From a checkpoint of a small transformer trained on Wikipedia: biases.
Each number is 128 + 32 x the weight over its row's rms, rounded and kept within 0 to 255. Layers, rows and columns count from 0. The size above them is the row's rms in percent of the matrix's.

# layer 2 attention output, 128x128, rms 0.139, rows 55-79, columns 0-127
size [ 97  98  95  99  99 113 102 107  97  94  94  96 101 105 101  95 101  97 101 100  99 114 100 102 106]
[[102 102 155 121 120  96 160 156 122 127 120 116 149 153 152 142  96 149 141 131 165 175  99 110 200 139 157 144 114 106 153 132 173  99 230 152 133 115 140  76 108 114 110 126 137 120 129 111 129  81  63 145 186  83 111 183 142  39 107 155 104 156 165 150  97 126  96  81 157 116 131 124 111 100 139 149 132 137 126  80 115 129 150  97 161 120  97 141 136 128 117 179 139 160 196 155  97 134 118 106 118  89 101 126 114 173 109 156 130  88  71 155 140 204 156 155 160 180 147 101  38  95 105  78 132  75  91 126]
 [153 161  85  76 156 130 166 141 139 117 156 133  84  70 184 151 131 159 120 170  87  91  96 166 163 106 164 179  85  92  90  82 146 121 176 189 111 175  43 126 143 130 131 113 149 146 140 145 108 126 143 130 124 131  94 124 119 157 163 128 160 152 106 174 149  70  81 133 147 138 119  84 117 181 105  42  82 174 153  85 115 166 122 134 187 129 175 195 127 130 147 128  99 100 126 152 155 120 137 179 136 133  85 110  48 142  99 155 114  99 157 121 132 143 171 136 120 137  94 114 135 155 156 188 113 139 116 120]
 [ 83 124 153  61 149 158 183 125 102 113 144  73 129 152 114 108 137 175 108  73  94 136 114 122 121 172 158 109  84  89 126 122 149 118 165 160  75 137 137  76 170 170 102  44 147 139 131 197 123 127 145 189 172 127 129 126 132  57  79 160 139  68 120 122 112 124 150 150 147 169 112 115 106 168 114 131 180 157 139 150 121 141 131 202 120 139 163 124 114  95 166 155 100 105  60 138  74  88 118 131 112 180 127 137  58 148 180 183 184 116 139 145 144 138 144 137  97 172 172 144 121 109  96 148 136 138 124 142]
 [162 130  77 116 132 110 116 103 127  70  62 148 136 111 122 153 120 188  91 123 132 119  94 140 151 123  88 108  93 125 135 141 110 142 177  88 189 124 148 116 153  89 141 142 142 154 165  76 139  95  81 108 119  86  63 171  99 190 124 148 160 139 123 156 100  81 120 164 127 111 184 151 128 148 149  47 162 117  95 186  87 145 116 108  85 108  94 107 128 137 166 165 139 116 124 157 125 101 139 134 124 129 156 157 136 144  99 136 212 134 155 126 134  94  49  72  89 144 131 144 193  81 141 180  59 120 106 154]
 [186 150 109 173 141 168 127 130 128 128  75 119 145 124  51  97 126 167  97 139 116 141 161 131 132 140 144  92 148 115  70 200 149 134 109 152 137  97 181 152 113 122 157 114 195  79 118  65  87 123 117  77 140 119 130 133 162 126 183 119 141 130  99  95 133 130 176  67 107  76 117 153 147 138  86 118 140 100 210 110 135 110 115 177 170 133 192 112 115 145  97 109 152 121  99 157 120 138 139 202 167  90 132 153  93  49 115 138 132  96 101  94  99 170 120  68 120  83  77 109 147 127 143  93 102  99 126 161]
 [ 78 121 132 151 136 133 142 138 156  96 154 142 129 149 142 152 146  79 139  70 125 138 104 138 160 130 136 173  87 105 127 175 159 127 116 138 183 137  83 143 150 103 130 119 117 120 102 122 150 131 115 111 125 156  85 177  95 105 144 186  82 176 110 152 139  96 162 158 151  50 127 177 131 150  83 181 136 159 116 139 112 165 137 162  51  40 148  60 148 121 122 115 174 124 172 210  96 121 178 185  85 134 118 114  97 137 122 153 102 164  76 114  97 125 133 109 143  90  95  91 128 134 116  76  80 158 106  62]
 [119 133 123 154  89 118 110 134 113 166 115 102 154 132 105  91 153 140 152 160  98 138 150 112 142 125 115 182 145 138 155  86  95 143  87  88 141 156  80 119 136  45 119 122 114 107 201 135 135 113 154  99 154 125 199 148  82 113 124 137 124 144  98 157  91 158  45 104  72 105  76 152 198 120 167  89 145 114 140 119  88 155 147 159 102 166 123 153 129 202  89 215  96 133 155 151  73  52  71 107 127 115 149 105 143 114 127  78 133 103 143 197 154 125 172 169 120 119 131 131 120 148 110  97 107 147 109 164]
 [108 121 142 124  88  94 139 141 153 153 114 136 164 100 111 143 163 160 154 139 152 149 151 124 105 124 127 143 145 147 192 122  99  60 113 153 151 191 106 158 205 145 145 187 127 115 164 149  98 166 126 151 157 121 104 123  87  58 110 108  58 114 127 120 170 152  91 156 106 159 110 102  71 181 115 127  88 193 120 113 186 151  87  74  80 131 140 106 133 106 154 107 106 132  84 115 121 139 147 159  84 128 157 163 134  95 220 135  99 174 201 148 144 143 160 106 118 143 149 116 178 123 102 190  84  94 152 134]
 [ 66 127  68  98 163 105 100 130  85 129  92 105 150 111 153 164 110 161 137  87 162 168 125 129 148 140 131 121 142  78  98  40 131 157 139 114  82 112 100 117 117 134  63 115 148  61 107  80  86 191 102 130  95 135 119 131 120  93 125 141 182 130 126 152 149 114 130 179  69 125 142  70 183 114 176  94 133  98 152  95 106 132 124  74 133 107 164 110 134  82 140 107 157 168 110 157  89  89 128 162  73  89 196 155 152 154 130 157 156 159 141  72 151 126 146 126 155 111 146 141  80 113  74 156  94 107  78  94]
 [141 184 138 165 108 111 156  97  81 123 133 110 158 212 104  65 107 124 147 149 169 129  51  73 193 147 177 106 129 103 155  87 140 147 129 140 121 121 160 145 118 143  65 131 148 193  84 104 221 179 122 147 151 139 124 111 119 173  71 100 118 155 131 166 122 156 113 121 151 164 120 131 135  70  62  70 121  66  94 109 102 158 162 139 111 103 128 172 112  88 113  73 155  88  95 118 110 149 130 102 108 112 157 140 160 144  93 131 109 159 128 153 123 118 114 181 135 107 158  70 113 146 130 160 114 115 102 122]
 [ 53 144 166  49 179 140 154 134 140 100 151 177 121 107 111 136 191 127 183 171 114 117 112 139 139 167 136 115 156 160 116 124  56 164 104 118 170 100 184 151 161 138 133  91  92 132 110 180 145 162 143 110 125 137  19 144 107  98 120 137 120  98 120 118 170 200 112  72 156 162 115  95 170 128  98 121 128  96 129 142 151 167 185 136 198 128 136 109 101 125 172 139 124 134  90 132 105 153 130 138 133  76 138  97 144 110 174 138 135 105  77  99 147 166 145 167 149 126 128  87 108  99 121 100 198 137 100  92]
 [140 157 153 125 137  99 131 139 128 126 149 121 105 139 121 122 139  76 142 111 191 132  66  83 132 124 137  71 126 127 127 103  91 164 126 134 132 217 145 136  23 152 132 109 134  92 111 192 101 128 102 107 101 126  75 174 137 129 186  81 162  71 160 127 106 165  95 102 100 117 105 118  86 170  93 114 164  88 141 106  77  65 114 147 147 129 116 116 109 151 121 141 131 185 141  55 124 158 169 129 117  87 143 175 145  77  82 188 138 171 113 148 104 122 110  91 104 151 115 113 162 119 144 160 134  51 106 100]
 [ 63 116 167 148 133 123 112 171 106 116 138 132 128 115 144  98  94 151 176 105 112 118 132 185 157 129  91 143 152  76 174  78 131  88 176  86 138  85  74 111 125 144 104  77 127 159  82 117  65 124 165 111 121 112 179 172 127 115 112 154 114 129 133 103  80 105 160 193 138  93 140  98  73 105  96 151 176 101 166 171  90 190 192 119 177 169  59  88 123 171  91  90 116 134 136 149 108 137  95 118 156 102 100 128 116 130 176  93 165 159 157 169 147  70 117 127 107  98 123 101 101 124 154 135 106  67 155 143]
 [139 161 113 148 162 120 169 146 110 122  93 139 160 153 133 126 174  98 127 123 144 107 148 175 131 108  89 190 166 131 155 146 141 190  71 134 117 117 104  98 113 133 131 168 123 111 124 115 136 160 117 150  90 181 103 147 167 138  96 112 103  30 231 115 117 144 145 153  96 152 145 112 138 158 132 129 122  92 100  76 138 143  11 100 121  92 139 153  97 164  88 189  97 103 119 127 179 141 103 174 120  43 156  92 119 170 104  89 148  82 153 139 130 131 113 133 146 103 110 148 109 142 149 104 150 177 104  92]
 [119  40 140 202 109 207 145 128 176 172 147 125 108 153 137 148 114 164 139  78  94 139  51 136 146 129 113 175 144 122 115  94 132 173  70 137 116 153 124  87 137 107 147 154 134 128 142 143 141 127 156 133 123  85 103 155 109 124 161 202 175  88 122  82 105 138  67 174 151 145 134 178 121 180 134 118 115 160 113 126 106 178 119 180 111 134 155  94 130  93 128 169 169 161 163 136 107 111 120  96  89 127 161 165 175 128 146  72 136 136  90  80 135 129 145 160 123 113 160  45 154 123 173 119  91 118 148  71]
 [138  94 196 179 164 154 161 100  54 105 135  53 142  91 168 172 152 125 163 104 110 106  76 131 142 135 104 158 110 102 104 132 190 127 145 120 138 101 126 111  97  62  72 152 142 155 122  67 122 111 183  99 104 157 121 129  69 107 153 143 124 144 180 136 146 106 125  56 115 113 104 147 139  92 144 148 123  87  87 115 110 180 100 101 118  89 125 121 159 123 134 128  95  83  90 128 108 176 138 195  84 104 183 173 111  86 151 157 143 125 194 156  81 108 135 106 123  92  74 161 162 122 110 142 137 133 156 103]
 [121 149 163 156 141 127  89 166 103 119 142 147  41 213  86 152 173 126 168 119  94 115 121  95 158 119  80 179 136  67 130 142 147 131 127 103 159 136 129 181 130 101 147 143 124  93 123 156 104 112 182 159 110 175 143 127 143 151 105  95 167 106  84  66 109  86 138 109  97 186 110 130  72 169 107 155  77  98 154  76 101 123 149  92 131 134  97 139 116  99 113 113 173 145 128 197  98 135 131 165 116 131 130 232 116  95 131 125  86 165 130 173 175 128 171 101 148 111  86 105 157 165 138 167  94 146 148 111]
 [111 127 119 187 146 189 158 116  56 149 159 122 150 147  63 104 121 156 107  94 122 133  97  82  74 131  87 104 166 128 116 204  83  50 156  75 153 159  77  75 159 156 148  96 156 109 112 143 134 157  55 132 114 110 113 167 115 139 146 130 192 108  65 126 121 105 130 127  96 128 107 172 118  79 150 119 146 129 122 170 164 113 149 133 173 138 125 119 128 146 128 107 117 191 126 141 149  26 185 131  77 114 127 129 147 141  85 112  98 124 120 153 152 132 155 104 162 150 155  80  90 130 140 118 129 160 111 167]
 [133 116 126 158 144 194 166  98 142 125 159 189 179 199 121 167 171 148 161 126 130 101 123 110  79  90 161  96 110 140 135 112  74  98 127 119 100 116 165 135 132 115 112 112  62 135 105 143  80  54 184 170 111 186 121 128 125 157 176 129 108 159 149 139 115 177  97  57  70 223 156 129 147 148 142 162 129  93 104 100 118 131 110 117 110 151  96 138 152  90  94 136 160 124 140 153 133 114  90 103 166 144 145 167 105 112 110 176 160  99 106 128  86 112  89 108  72 164 162 111 156 108 151 106 194 126 125 174]
 [ 75 156  50 104 117  53 149 143 155 133 119 129 141 169 153 134  87  72  64 188 147 131 109 111 110  86  74 162 174 110 114 183 130 129 188 123  96 126 117 134 126 128 144 130 110 116  95 140 207  99 181 164  89 132 117  90  72 109 148 100 132 121  96 120 162 185 146 179 136  95 129 130 120 163 139 138 156 123 152 165 206  92 128 170 123 173 132 133 182  97 136 167  65 112 133 168 175 135 130 169 121 160 118 161 162 146 139 136 143 108 137 127 147  99  92 149 118 150 121 121  86 196 119 168 143 162  84 135]
 [111 148 126 169  55 136 108  87  66  92 147 141 205 135  97 142 149 144 160 113  98 102 108 128 116 149 160 203 115 144 105  93  89 111 140 122 146 177 159 135 144 187 219 121 134 154 115 158 157 115  98 134 190 126 128  79 148 166 118 151  64 134 133 115 132  86 140 177 129 135 161 169 143 129 141 144 111 177 139 168 130  93 145  67  92 146 185 116  99  78 117 149  85 146 171 122 166 124 156 142 114 110 161 131 141  91 200 140 125 112 141 115  96 176 158 141  82 151 136  88 162 102 136  92 183 155  87  96]
 [128 135 135  83 147 195 159  67 204 160  90  65 192 120  59  83 119  96 173 142 146 126 145 174 169 164 118 162 191  58 134 148 126 125 180  73 112 171 160 113  93 120 132 133 100 110  98  91 138 119 171 111 124 140 150  38 133 146 112 114  99  83 136  92 175 136 109 106 117 160 146 125 152  93 107 100 133  96 186 168 142 190  96 159 150 141 146 169 111  92 106  90 152 156 143 154  77 133 149 150 136 123 161 142 164 172 146 121 135  84  77 133 113 113 112 115 138 110 109 140 147 154 166 139 125 160 130 154]
 [ 97 133 142 118 106 130 137  91 156  97  86 149  75  94 159 177 134 118 107 168 131 140 177 149 153 124 135 120 180 175 158 161 129 101 166 158  82 109 117  65 117 122 115 181 104  98 134 130 144  75 143  44 101 135 181  88 179  97 130  78 184 114 121 157 162 152 127 107 138 151 135 132  96 106  87 150 151 139 124 104  81  73  94 131 144 120 156  83 138 160 155 148  84 116 119  60 135 147 122 166 185 135  86 210  98 139 110 134 115 132 112  81 178  82 155 116 109 145 168 106 173  84 169 121 161 192 118 121]
 [137  94 136 120 158 125 129 174 121 145 113  83 141 127 136 154 106  80 169 159  71 150 153 147 157 143 129 102  90 184 153 154 150  94 137  90 135 143 144 174 125 174 103 104  92  66 154  76 134 120  90 183 121 117 137 205 143 131 136 161 105  78 156 165 122 104 189  91 142 130  84 202 136  96 116 115 144 126 125 133 118 104 148 137 107  94 136  91 117  93  97  66 175 119 139 133 131 112 121 177  78  83 173 135 161  94 230 167 104 149  91 117 111  37 114 139  73 107 132 167 117 101  95 124 133 102 122 121]
 [118 100 187 184 120 121 131 112 109 131 121 139  93 120 150 103 134  57 136 108 113  92 122 169 105 121 166 118 119 175 101 108 130 176 151 148  96 107 166 151  86 162 172 139 127 118 147 127 128 149 140 149 180 108 100 157 135 153 147 162  81 169 134 152 178  64  95 176 116 182  96 133  99 128  99 102  53 121 149  94 162 114 153 134 123 128 112  90 146 181 149  77 107  99  96 127 124 103 109 151 171 197  90  50 157 120 155  95  90  84 133 117 152 174 140 184  65 105 175 105 151  75 108 114 120 110 146  54]]